Weights of a small transformer language model: tied embeddings.
Each number is 128 + 32 x the weight over its row's rms, rounded and kept within 0 to 255. Layers, rows and columns count from 0. Numbers have three digits each. The size before them is the row's rms in percent of the matrix's.

# layer 2 MLP up, 512x128, rms 0.109, rows 349-511, columns 64-127
118:141140158126129155145135152105131104121187089147104117107149140099165146132064116097135072148119162090109131149099106127130096078113127161154113185118095065127147203188104178108052203135163089
093:177093093092078105084118124107099118155172171141133102115111127146132078067116166094078169129155038119109145149120158088085095143070162141090125159108153191135145144190131151120163099114139154
115:135095158171097159142194160092191118108120094117147140076190124100191165191088150114104116094118139123112164170131135105129099124134112176146104118095120144151176177174037132118146182100139130
098:140174086115055141120184168149158099158150106106145132071080157122202144125077167138131160175097104125092206108101145104063103098151126164142112086131075107133143113111127171093099156125144110
059:108125161129119170156166089201153111178144089127119082115157113152122124115138101093143178109126140125160107126095134137145106138132091113122105105112131158144067134106100117149131108130086131
086:114123141153140150121113129127170095116105122191079182107164091088152144153140156096139082115195159126149110096124106144087119080121142160133111164051132213157103127194053121147111111089104134
067:178081128118103156119147121163163103135160143135070160134160124106154120119074081090135132142083159116149183190195172156121103088140118144084129091099102139148105137127082168176111107097099165
083:145092115152125107132120140105113116148147137106165138106138140168181100131138167086097154115157113152129186150122145107069086141135151114122120162121065185124107134227147142138118145115120181
110:115117137147140124118119159147127062144177141119140101121150230097092118103127159151099109183057136157114167143127119157070131118150165123143117069039039116175117100079101135151114113084032190
113:168162136205138166094102164086173135097103219159108132106105108128103116111141153150114094097104081121078100159158092128095093109099092200103145103163103124122095167159091099151137165128161107
104:143042182151121130164136097097106105145188095104163113137110130127140111131122147098111148098130111100117151149103164121117117125158167188102143173157091132096107137232094145122214197112117142
113:128102107186124131134119100119139091154113159107140133102185104161178130169124142097049129166119115113177168120149185098099093148170076100105114141104100163143136101190073165139139121115091123
107:136133079120048141097162150155094105151172079121155087123174132149098147042090132121082184104133138142128157174113178157132094131105202099110123096083132101120103121095159178157140100127077125
115:122126158166110147108139122128145100145190115126153080099145112118097131082107130134083144138099137146081141124120164193133110126113190081141154146091118157076153101082120098167151072087090153
101:100118152107105126102067131116109062136184110150140110096087125145131095037108156115122153100135124116152130178114106145138116097079136146049135124129061135150148120182142100106157136150163137
112:085133142172101178159190121132198114146168104191098137091167092113120146042131108138172133181122152107100150169102151156119082062118139128117144117116086136113162129132062118155139107085085144
105:144120122100067118079147127141108132119124127119154135114203137141193160083074183115104152130128173129093145155156184153114104128140150113121125027117126112142126094145114174122174111109128123
102:084133055144106141135137065101123173104134119120109122060158111109126164117145176094148176138177141079080106108169123166112083139180158115133145086101087138151127176196067094129091138100095174
108:102105182149106123088105139110160117126125156136122140109173083129165124060085175147064121148140162102116104205122125167152104132151172116119120097160114096172156155135046107114099135142115124
054:156101142169158178093127123222150133094120115084111123174095149103128087126164109093130112107115168110126108118103095177139057110211117109154108117150141129177085126112105141198092098131145124
062:137073122149104168132193133169147084134155160104052116130139160063143160117108109069127162143125168096142175156154129173097113111147157152089148131117126183126107146120095175186128118148117085
081:112111153116086126118146132124148091176144141117128168112094116115176186069080114065136128141134119118090186173135173161083100092088158165057174106126097186131155116180167206115100109148181122
101:137116094143114165114118106094159078118144179122103187093159120122142181085112110047128099166103089101108164135156149136090107072075141125069190145133090130148122126149115157142152098091132111
095:149135097145111161083186100100205077161151161150110172123097150110150148091118060078113087147147111093144184133159180118098075097085134134073183168133075140130115086151122139165163093096104140
091:139144070148115117099123118122121155201111159134131117089101123194104162112106162151076134165160091172180137109161181098071099157107143127102101161155137139090075133180076176106072152126097093
115:104103147113075129166210121140167122129159123104109108143157163026211164151119121138154111145159140132094213109121160077091110139156117126093093146169130124125131133143053151124172166085132107
101:166107073159089185097153082168131184135134151141110117135131110110117135053137149138129144093094130075117109219130162109110080108129104082070174085130095121150112141125104135136123179128141095
098:106149049095047134073120104183109132145120161102149113166140109122141141079132209098059182140128094091126137194134123174097118142168163081107141073119095153135132105129128148165067140121114149
112:104089122117110135082100096194119095143174122131075142207100073137079132044144123140074129159143133098163139168123122148143117106086128129075186088110102183159103089142144171157138080167118138
098:156063117100100117107159151063146133145184125084153081123161103173133119088055114145125149161134127140102153160151159116090130114086136113126105123091111151162145144122125096105168170159148062
085:103106109145137122140136137137133139214161134127165117115110101184059132103116169127110164089144078138199117133146149159118079131158169079131101148112126107053094148138070214073125103110050095
108:163125099104079158177135104143125126147121145138113115113104102155135118060130155062100155128099095116163147180143175121094119101142153097078149083184086120134128103166144120112128081175084093
066:156096128177090156043164129184204122129140166157050171102143128102164140128102089089129151163116145097115195132187144184129093118136143123105137134082091175115139127134098176129135099117139144
104:189112149114110126118128151094123074130129095156122102098088205158164094093120101081145146109131125088177160131177068112106136085062141132112119171114094142129111183197107076163172104145146149
091:099091097117080115165105121099147052173192130145120175157123163115114146116123096067116139120168146079149124147184151138085112102103186111102130138102084146126151122191136185133096080104140121
116:129157106135104157112169106139163143149190057177062171109166125070194188135130117167094105164119179077073090155122142145078107083101185098149171137103139140132176169102125114137108164099148080
117:153129138141104146114148121124170084115196141110112143113169088112124154101132141158067177181061073090059135189099102159065115117149098151182138096159090143125134117105107081157075158130133092
092:097120146175106131130172117139158115174131129131148156122170166127143155094075108023160169130180107135113144151181130145109114114127146104112084132103059102112123103123076145154139109095123142
114:127076110130138136070103117138143102039133127124125130147065094117171095110148186117132112162095107154089171136123138132101126120093125160038165114121067152169127111200128094182101151156070167
110:165101139127118141184169144120125120160138133142118141098065117125101116104138087136086175143154161118201161099146133147073119082132129115146114146128076121094148073146153114107121094096110075
093:126117122144107135094153158131166096127098122201099162087109135095179160132103125123096109163143102152102160150105156137090116117088107157070147164113119168127113101131105136158136099095066192
098:116134088171131145079119125110126155142129153146139133102143109145153154131085195102081113110175159110107098184155143163142080115206151154123137066089072161103177170158102175132133092104095174
111:121140135187115127101190146113220125107142178119103119062165164094150129161160141063125158137105064131123132137142086165106076116087082173082146090153116110167099172180092073141178076144170122
066:140131114160087133150163153181105102112143147177130114147166191074169161143114104096120115153129127125084194120166138182107105132136079134154110095078111172100104105172134107234127088131117120
072:152122119121123153115158114162149100102147099123132125155136141032221168086141157089177140130165091116098136135147079123109080117126128125083098138097086177155120154169107135163122152124120111
072:165066124149120164168143136156163099105157141162092147100149164090124117128135092108147122201093123057096194159153130139127103108117156141093138119087105145111133128123101130172108112129105101
103:077075202151146188142126138115106148163133149166100142090141147148069141100094118128068105131117159076176096178179097125126114125123154120120121115081117113158123105128120160191084141126091105
089:144129081123161130140205064118129151168191121118132159106134114172164112131143148055187150193169163131087162114144099141095115145148085104141163115139131149124122151131119077095178134139083070
096:149133080160099138099135097053166107156147193110141178112123129138123183112096106077132102140132100059109165140138153132116107106054172128067155129112089119122141085133136152099135098119113134
110:162120118172147156081128071120129147111124186144126140168135142161141091103103162101076135133128141128101081157210190158091116119133140105107144127149114188119121183142085164157133083106143129
096:179125138119107137129096106080113131159131142120045096135116108099082119146131140140095120189080119145149182142094105143136099101131142120120156176141130087105153138143133087141078177079145156
072:134133107104078167138146103055165094122142192122089156062125129155132120153110129056131119167109078128088174124158138121092123091089122099076181159120097133125083105083115162125133137128153121
113:147119184207151130156111168089106124091165120141095099109135141048111118089128128146118110179175147064110137147138098155091094077104172178137108156084088150153121173173108127163088128130153075
122:124096100165048143119196144120193083143157132102137162126122188079134153112062079080113145183145135083175184159142093156112110103085125149132156135133085154153149084165118098123148109137109110
088:132137129172133132110119170144163036142207147117127179153139130084130148092140138139096165190069066065110124169128120135103109135159115154181180119135076174128119133094114113148073121088107111
117:153120124164129144081141126175131121178113102167104153078127115163101109087117138148132135081131159100149144179124083167142097079183143094151160161123129115038107161135098125184134094094103114
124:116137160123108140130145179068183093100190156130122173121092192094159137157104130106107155165080143187117119101108126128041121095142094153104119114122074159192196101101112119071105150095143118
091:156128151149104196127146102145185111129139195174089166111141121094128157065105090080095118132062102116089178154137191114105048107091157124069159125127080105126118116163100171141170085088084156
100:183165081109102144206096093138117108173149133087114133169117174105118120106124101075092149153097082126114155150138104118127111111092176118079140085150109120187140143121146144133094137127143176
083:164132121164132165143150095136126125087139080129116081113129118063182142135147124107151145125126126095143124088069160112169056093124122155115101179107097095151153194206107114120110158149140078
104:173112155214117115107108104152086127161123109147171160096150102122173168131111121127080082108139127109159103179132106095162102132105178190108095175130112119125162154220091168149136130085121125
086:147119181169131154069096161104169146105092151117153192078150097085141086176097141107138113143108137166107126153153098117099118114099083171149147122148125180147080127172041080171082206060099178
107:198194112137087122086147093182119104144121103148153185106132110124150167132114131148082125120117104206135147128107177139120125147133153173136170118158149162051136068140147111178143100101105123
110:098113131167065154107176135141185096134188115112107129104158137098160169103059094121132109171149208103107120121104142163108086071110136114096167114145101134146140106111105133107152103088089134
102:092072208139109153132138160157179115110127150141092093138093147105132133097106094119139129155088148103135136083120151140133093094087101140076111111117098126191127141151152169080145083103145120
119:173139144109093151046132120129122120143151122131112080088123115156088118065113130144130161137110074040107134127099079160092091052109129152133144155110112116087154172124134110171142125159163094
064:146126118127100186166156147167108160145161108125146091081141124132123156083135116067097139068108154075143129137116147187165045131171142116104132147133116108156122189148130085184102103110168101
091:128128133086057191145117044150130100125160114117096136178115134118158127128067070108076148169131116112127144088108170119067136113116153123128152105102150214189132085108144174130096129182161107
104:134140074176102109168108110146109075135196082108131173136128130149112191049090106123125157137167150154121122136233163154149111120106177113132086070088087135074151082151149096194114064135147126
082:181125112098114123089150120107159051159153145127071145122089148131155089078096132089094109188136183115162221136147113153088091112127081153106153103101124119138108107190118110170180142090169102
108:172153138149142158125186144115130138138155131124129141071156100139197194110026127093102128074163141134085119204121155156146099135111154151142134121153122139128127172157126170129123093127102116
108:117094129117112146094097065171136090129136138138133162193076162124128148114141142059148139101123121127177120165170101150122119116116138070088149045140072167147129081161146146108101156190130086
081:074127091205163107116146093180150095162132071214044140154132169117120118085124144122179145130185096132154105142139132146112112145143143113123077089109101141109116106143104086168154154092105148
095:108098126148045122101102173133226068126117115120169132171150100056153145122096176131135144139103113139109141188107132128128123097132159134091101173115106144157146102187055163123118192067102171
109:145123097092138146108139109142094032115180106103139154127130149062153118052114131100125168176092147116133128133193121233093120053142205123137184120063097153169128125113130139160141124113093171
108:111138136187093140134138111127172121116151193147112156062168150108154149070100089055151123156129127115117152131110182116121085108100188128096186156150049107135137127161102132115187089059112127
066:174094113132108149123188153171190094120154171147080172073148138100159134062122104085123143170069138082126197131179118155132104084132125113079132135112117123166146133135116142196163133087086134
088:153114140137113161104147099111115079115155130160135196030155170148158118122129151083126101104093069128136137161158135130081085125140179177113172102134096191099159168134086184129158081114092120
100:176044173147129142052170169125149166160112153126103128094131143149153130147059143167081102080140149158142114151162172159098129074155130126124130136155162129111122151111037143122139138108078175
097:114085119098091178118191132094147103055173115111114152126176126068174143118129154095134179148134185124090152162142076171101116118118120142061176158149136186144102106125103055132117113112131116
097:116132132115128124081141145132136159190145185110119178103165137105114142068083185088111126166153149050152101194160129173093108121119184058172127121133128165180118119137122119130091150137101075
096:170105132124107144120116145094184139144186162074166111132192098123147180116060155118091148192138176130065161136098109120091144081105102128147113124094139136172102135135097088098127163136139099
109:117140152145122146196213152108094136146134089122108107087145111107097134038094105147156139131174178098167152126192148184155086085121172086139117187104082076118102108138137146156126123056101081
119:113117168195155150101182168144142140124142121177103138073112120173106149095094188153146101107173158080143113150193169165108102053148123101109125103134103157094084169145117213120149150113102062
106:145108182153103130140085095091097131135183166105142100139137146086062130088083141100092149095157135109143082128113183194109127094090205132117149131082061160164115150139147165086162136100088114
073:142136135136065159054147136120206119155136169130075158139099149077111111120136126037111145171086137112113158106168123164169075077123133102099178108100127126140104134148086161183164081110117168
098:136113132149092150085161156114192096173157207117147171148091160145135141080047093064110136122130118127142184162144171159083095099089142126102108141097076117110153112124097167124117059091156147
109:114121133202156141124179149081146129139146165145142123057101158109077112092140179148126145102132081083100106105184124139076088144113144117078137185143095159114072154191051126147124198125115048
091:126108143126092155127155114137190117156195144091099091121133102109120147113108145056128131170123133136087180103113155157044107093163134114094120149105147103179091158176089163129134150137074110
094:164119071149118153141088106119200079137129149171069069081112114116107141119146141093127110133100084079110119120053101128081077104081061214052172149134142098140119151162122125112075134181147155
116:123129115136089134106216143140173067104191076120140124119136161063186140156139165123122177153094141154088195134096088104089099085144058196076149131120082143119149103143113104093121161110151103
110:144147117201064132151142144113122084131159142121109165049129150085171132103160115061097117165131084078134155143145108163130095115108132137119158130142047147150106162170104102150172071065123150
095:110172108131153128124125177165143091182185140112126144167130124126081184056112122110174166187097093110121156125133171124096120112109175096140124079094118168141097083126119132088174147100106117
097:168132134120052137086187103123200131154165080148097120101151123113192164091128112157095171186101164101063140146144144144121083139178094112155140113181085086096151134086153136145115150118127094
105:130102114167152144117122149168144078139201164112121123162114093119118111021130139137134167172090091078067220188162083158092114087144111120106196160134139130110074135109094115174143085100104141
104:163126134101077137083189107127176138172205171106114130123149155105109119093102158137140162175098142104096158146094102131080098095149093117106157134145126120079098119153086119120179176077183121
104:181146136107150143112222050150112151134198112109101153092118109176127131080121116126168161155074123164123191105169206119098128153142154089159137112101082140139124132123166120132141079122071113
107:134138121132071134075123130111141133093156175142152153099148170138178131135101172079136138097121055133111147194162108117105121136096162166128153065154104168117164100157112111087161095137134099
085:142073151139076171076189092149200137120158086127083064125176129110132155117074095134157161155137173138093166109112153155145082050153137106082102133098110127098123152116075109135181114125098103
083:152089097189081167150159153124182127121125161147117113092148134089146138176106128078110120174110132096068173121121162096031074093125136155100125130077135157140131116171069160182088154132132124
114:154137111146080147109172129155165122081162131146101069148178134060141160088145124147160118102086141179083146127092188148093134098118095189091170158089090079097125114126112111103143153095129105
105:180125071188133175099135068114130143171132183118139098102104126136071121094146140120111130083089083094066133177135085114077076132148109173054158160147129153107155145196066146121125167090098118
089:119114123123142142163183120147189086111119093165130138162125139106196120139118164077132132169123101106101204156162080153111108113148125114076111179129115104097111162209068124192101165111115140
088:107147109091107138062157127128135091139176076126118131120136160107142112136077172143193117188088087096098198137163116120089087108151146156130100093113117132105185180118096149126164189155134128
067:153112152135099167106192139177156110120129161132063183113162157093103130076139114089123145191095171089097181147200146146129112111160129095097155111062127156117111148139096145186115111119071127
100:122072040099152127107115110171131127125110126155092176117092101150126077144187133068141152122136138140143158117137079119110107135117050128075160143124129200138148130204122101126113090171110150
090:136101130121100116164117072103091125122157082191124123097110167143123148136138081035093102107129090102127145157154119121131106127105175153105115129108087124126129141178141178189168082093072155
113:096065155125128150170164099112166092137144093174101101086172115143128114134119182143125138140131114127071191198117069157114108125175119142125125154154142101089128124117080127208108159133080142
092:160117142083084118072137094127119141130168106124164108101130121095135122114103174106126178113104074129145178184159113148087107124129176179129144120113096151108118124170120149134161166100086103
079:102090195145154169116198133177144134143182100104104108090170130134167127111125136106141128118138179177130157091124130150102072111212102125121113125084139141150168164179046162144144123124118114
065:164110127169096179093169153152173118124114200176090169097138146112130151119118093103142162155089133087100166143188173165105093102145116131102154128081110172125101104144105163153148119134116168
108:127082113107104144051120098175119090111126121119117130209135117141091114101093137145061099206125110043104130157187122140120118125125083136113129079126127191127114109145144126211140151185134056
085:138103081109131091108105108109097142165124126117125092113106139163135121117124153153061108173178123114174108142134101096136100147054178142155089168158121171126101094202150138161139132128052092
072:132136138186113171126198125172169127132154146159077174081123133091099132096116131135132181173099129133133166173139148132116081118149134119107169115129109148082116073105050147181149127099112112
115:122023179166132139165105128107142107124175139163145109154136111130096127084065132134112118126118160080087127197156106189155114079104089163124135137132072088143112103159150178093127098128094125
089:174104158124113127035103127128124081110127087166152103119106143135187108099137175097147128081167151123130149158155076122140132087098101142108127178113091137050138153176119093166168120140117134
104:139095129194067160120146114135198097094165117163102159103139170062155157154066051068137121141127164076151112121167089121129087061084139158106131136145070150132131118135136137117132098103138091
075:129133114179101147167184181153194089161151161130070171094122120115187117130113096080145158168145135163133145124122147131078061100097078111107104106142128142137092104095139129122131150135108156
094:122026215096067136144092088117139100128200140095120095173132148083133111144072121133113116149128117106077176186100124165151121114146118121047130152170111124126107133170089146142160165104134169
096:181155119071099123165116076065068119143156089139142103098149101115141120109108133090041128135176149084123100164168112172118144078120167130150123126113160163146131170198143097167105181136148091
111:136143062151109146155175111110090116133195123169126095045087137118097183084092144115145149115095089164094113155143182150080111123126198177113136075123104136063156184143154177120127095161125083
104:163068142178136150151143135093141099092123110155076090093119114046125095174135136169118072140034126126138206120154123151136090085147149185063156127154100129086142181132141107177099158093136120
101:170128096111063170088163142118140167150183142091155138150126126088125173080100149149135155159093177139086204192127095133104103108167128140060146121135113107126167091113103127128121146092177159
104:126084136127102125104188118152170114080092116215063156136125168103188111159113132124127105135117124154077174137095195138139141111108077160125153105116101098131072117130128103202156133122059175
085:107097128092096125154157163143173101133201107152140143120151152191114092045118087145134155194108087065126198122162097111089109119118115131089119077156094147178102150081143128135178119163155107
112:139126133093078163099114134153167083116136096123117085161124103129194116085098139155069115187100132080086086165099156131111113132143132086043122065163139164145119139120154099119171147165168143
112:155124075101119145122137109140120153103097140122150148090134090176204133144118153052072131115156165135139130146182142097113130124141109083130151121129132119143108061136100125153152082157097074
093:099139119126123148116178103102152074079126073168097123090134147113198107138180143067140134133155096143104124134145120170068123118166104162044154153129094140146112207188136125158112149101116137
112:167136139143138140161149164125130125111132132108106105148171137078173089137151091087138118210147150078108208103109167080137107116103109098071134180109141118141053197175082090168178128065118158
103:118156119097111160156108132133115083121183167117138088148052197095113124049059104110137167156104136073132169177127174109105117129127160120004121130144083130137080137087131145151156134132125118
097:128105158126078082159179196154127053130145122095140103133147162138126138036132135132136187173149088163140205131113170152144114105114129128062118073171091072121156120156126127155179050115143129
119:130095138139063161171141107151178123102199096152092093117173130078152148162146107124075160108125146050088100111154148180132132113163108113136146111140133191158109147127124056139140106112106133
086:134121124101145111149147161104184035167169139141096144136066192080124148117112101117153153220105061104112178149114112121057122100109093107076163154148077150165086129118109181097168153076147176
091:109153131129110076128139166118068159083129115071121106041105152095143153139161155085153171181103096102125176120171103109100114139087130124158130139150090159161066184149134072133169127112127092
100:103051144128077143146105134134113157147130139133091045164129107103064166093071105151128119088161171083122142143160150165146120091160180094144097171082110096116099173128090171127132149111104107
082:128098161167159146117103131139157072102151141153123173155095124109152124055113137085147141127172164112098092196143119211109118100120168087087171106123083207139119136139112096179118091119096137
082:128110125098072126116178138141141108135219175100133133142138094142135057050097146109124212196132093153070144174147171145082137101133094085115164079170130175167041104124117113120131143131135133
091:150142109128058117119107166128127080177193163126133172126095180101080154069086121089097127218110097097133198126120117159074106113119184144116168118122113160139149111128106151150150088076138185
100:154133106112123140081136140094159056094185124140152135162098153127081125147132133119127142167098052109094134152114070178084125124089087172086122109113096179153152148145151082142107128172133120
108:196102129123061163136135101145141142104117171099122138107174097085146153125134123099120077097070142146118142203117132095148092111143112140132138043126117097200163057165115106112124103135074176
106:166163176159136154120137105131122139122156188116121141070097147077139124076148094104164145121083103045150104118189142148128109116102146142124126121155052164162065169185121101100167161101110100
110:177156156157143146152165179084153069136152137176138167112193136122153133133114132138099106114147086133080129169119093205135097127137137208155109102173140148055176196148116131145140098150165147
102:174144161120056134050120138153118154184130188111163142097034118167133134092080104100093167109112137092103117133123117132124103112080107131099163161158102158110118108120144153162170130125195140
102:123137126135090139149120102149152071164133171176104162177088161084138199144101093074130095155136082077144143117127158071124116125082154141106111155147102139160066086141090158152127175131098116
076:124118134191142130148144135096155080115200107133131141108181120086117141064164130142121163153152101121119119231072078163112082103088193124135134138112096149145125154127116109163065067090073147
105:146056141152087138152129144100127133147153135123088170091182072138096150090121082104057188122139146115100115129156134155125116055084127153175145099144116187111136083125156088120097067130119119
074:175102133094096067143135138107084093146160108090153153129113179137161111101156145064075141094170127132119145137175127146057130119146155119138129138096065167128147111117143146138104168162151156
095:093119080143149135086172156126160089166093115155115140100161079158169149067113154098110105134151149112165121191139128185110094095148100158140174131112142133092106171152084215159106087156083080
071:172087146158111153095208127157186081143179154154092159105139135136152170111106120074152146167097168104114218140177141113109076109123105150098167134091095151141105164141077120151107114124058126
058:104108134195118169148111088148154141170133152144140085136123096137136090128104124172130111159125122114116087162100118169094042130143148170108097092132143135138120163105077122177172190127167072
098:168122121114105175150114074108125105122125118131098098160098129092122168114100098056128071126115152164112129126108172121105132096072139166093144078066138146154141140160142152139150110149107173
091:122146096153090161171151160115156118140145141153103145130089118141107115117179095093118154141073082107155126130138143147088074105132073110139161072126078127149184077129164128084077082155120136
096:125055171146107160137174093106130137126122145129119135095116104102154112116135117130045103132095113122107147137136172091142069151178141152062145138173110071120201146141124130164146128126158130
106:173101123170114186135144098129124079119165140160110156082121155119156140063112101079111100156095132125121162137126152144107075097141141130100170110123104152162147102173092104167111113093088127
103:132050125111122135118160109089136112105126139109106068104148123134085120127163158118096116178150142091145163081177088175043113118168171094113122103094134176161171160119082099156117121147067132
104:118131196164092151146091143114155091106139116143123147110141168082120128173070089117113095133079104154143145131096103128128091093100129146126114145094081116202169128138061178171092121066121198
106:131096177161083110149092172153133112131158153157125152128158102081199140094127115125042120147136100122125130199089182111144100118092175147158156140112107111138164169149151145101110093124099144
130:162082138141084139133117090155120106125142083188125120124071076077139093114135141140161132124135082083132146135145118174079091096112128173107146109112083193108170103159156145125114157164165081
079:137089154127139191102165126146164091108145182143083163146142152072166107076136109023120093156106148088121131155176145134143088072098125116088156129091093166208148121146115129162168083129081141
083:143087098151089131160122131093136133167173132096135133115163134179131201141054084083130158103152143121116159166202158101085100112093157124119109142113050122103128039128118170134120107106112120
092:133106150115122219095134096142114122103115149155101138104127128166156096153128099075123114109097155111160115132132153120140108114110155162100148159138141145183134167117117183142172049101085163
107:090155105131111104134146140108138115126152040154070166070155106111116124128115137152147103211094155133122142120149116108100114083186080122091132061102123141140118114094101073161143159064131154
117:166082159128125147069105172148141113133142184113109112129134150131128160093039116063110114138086102125148152186131169119133114114102146124095135120081130095169130173157067168185136132136091161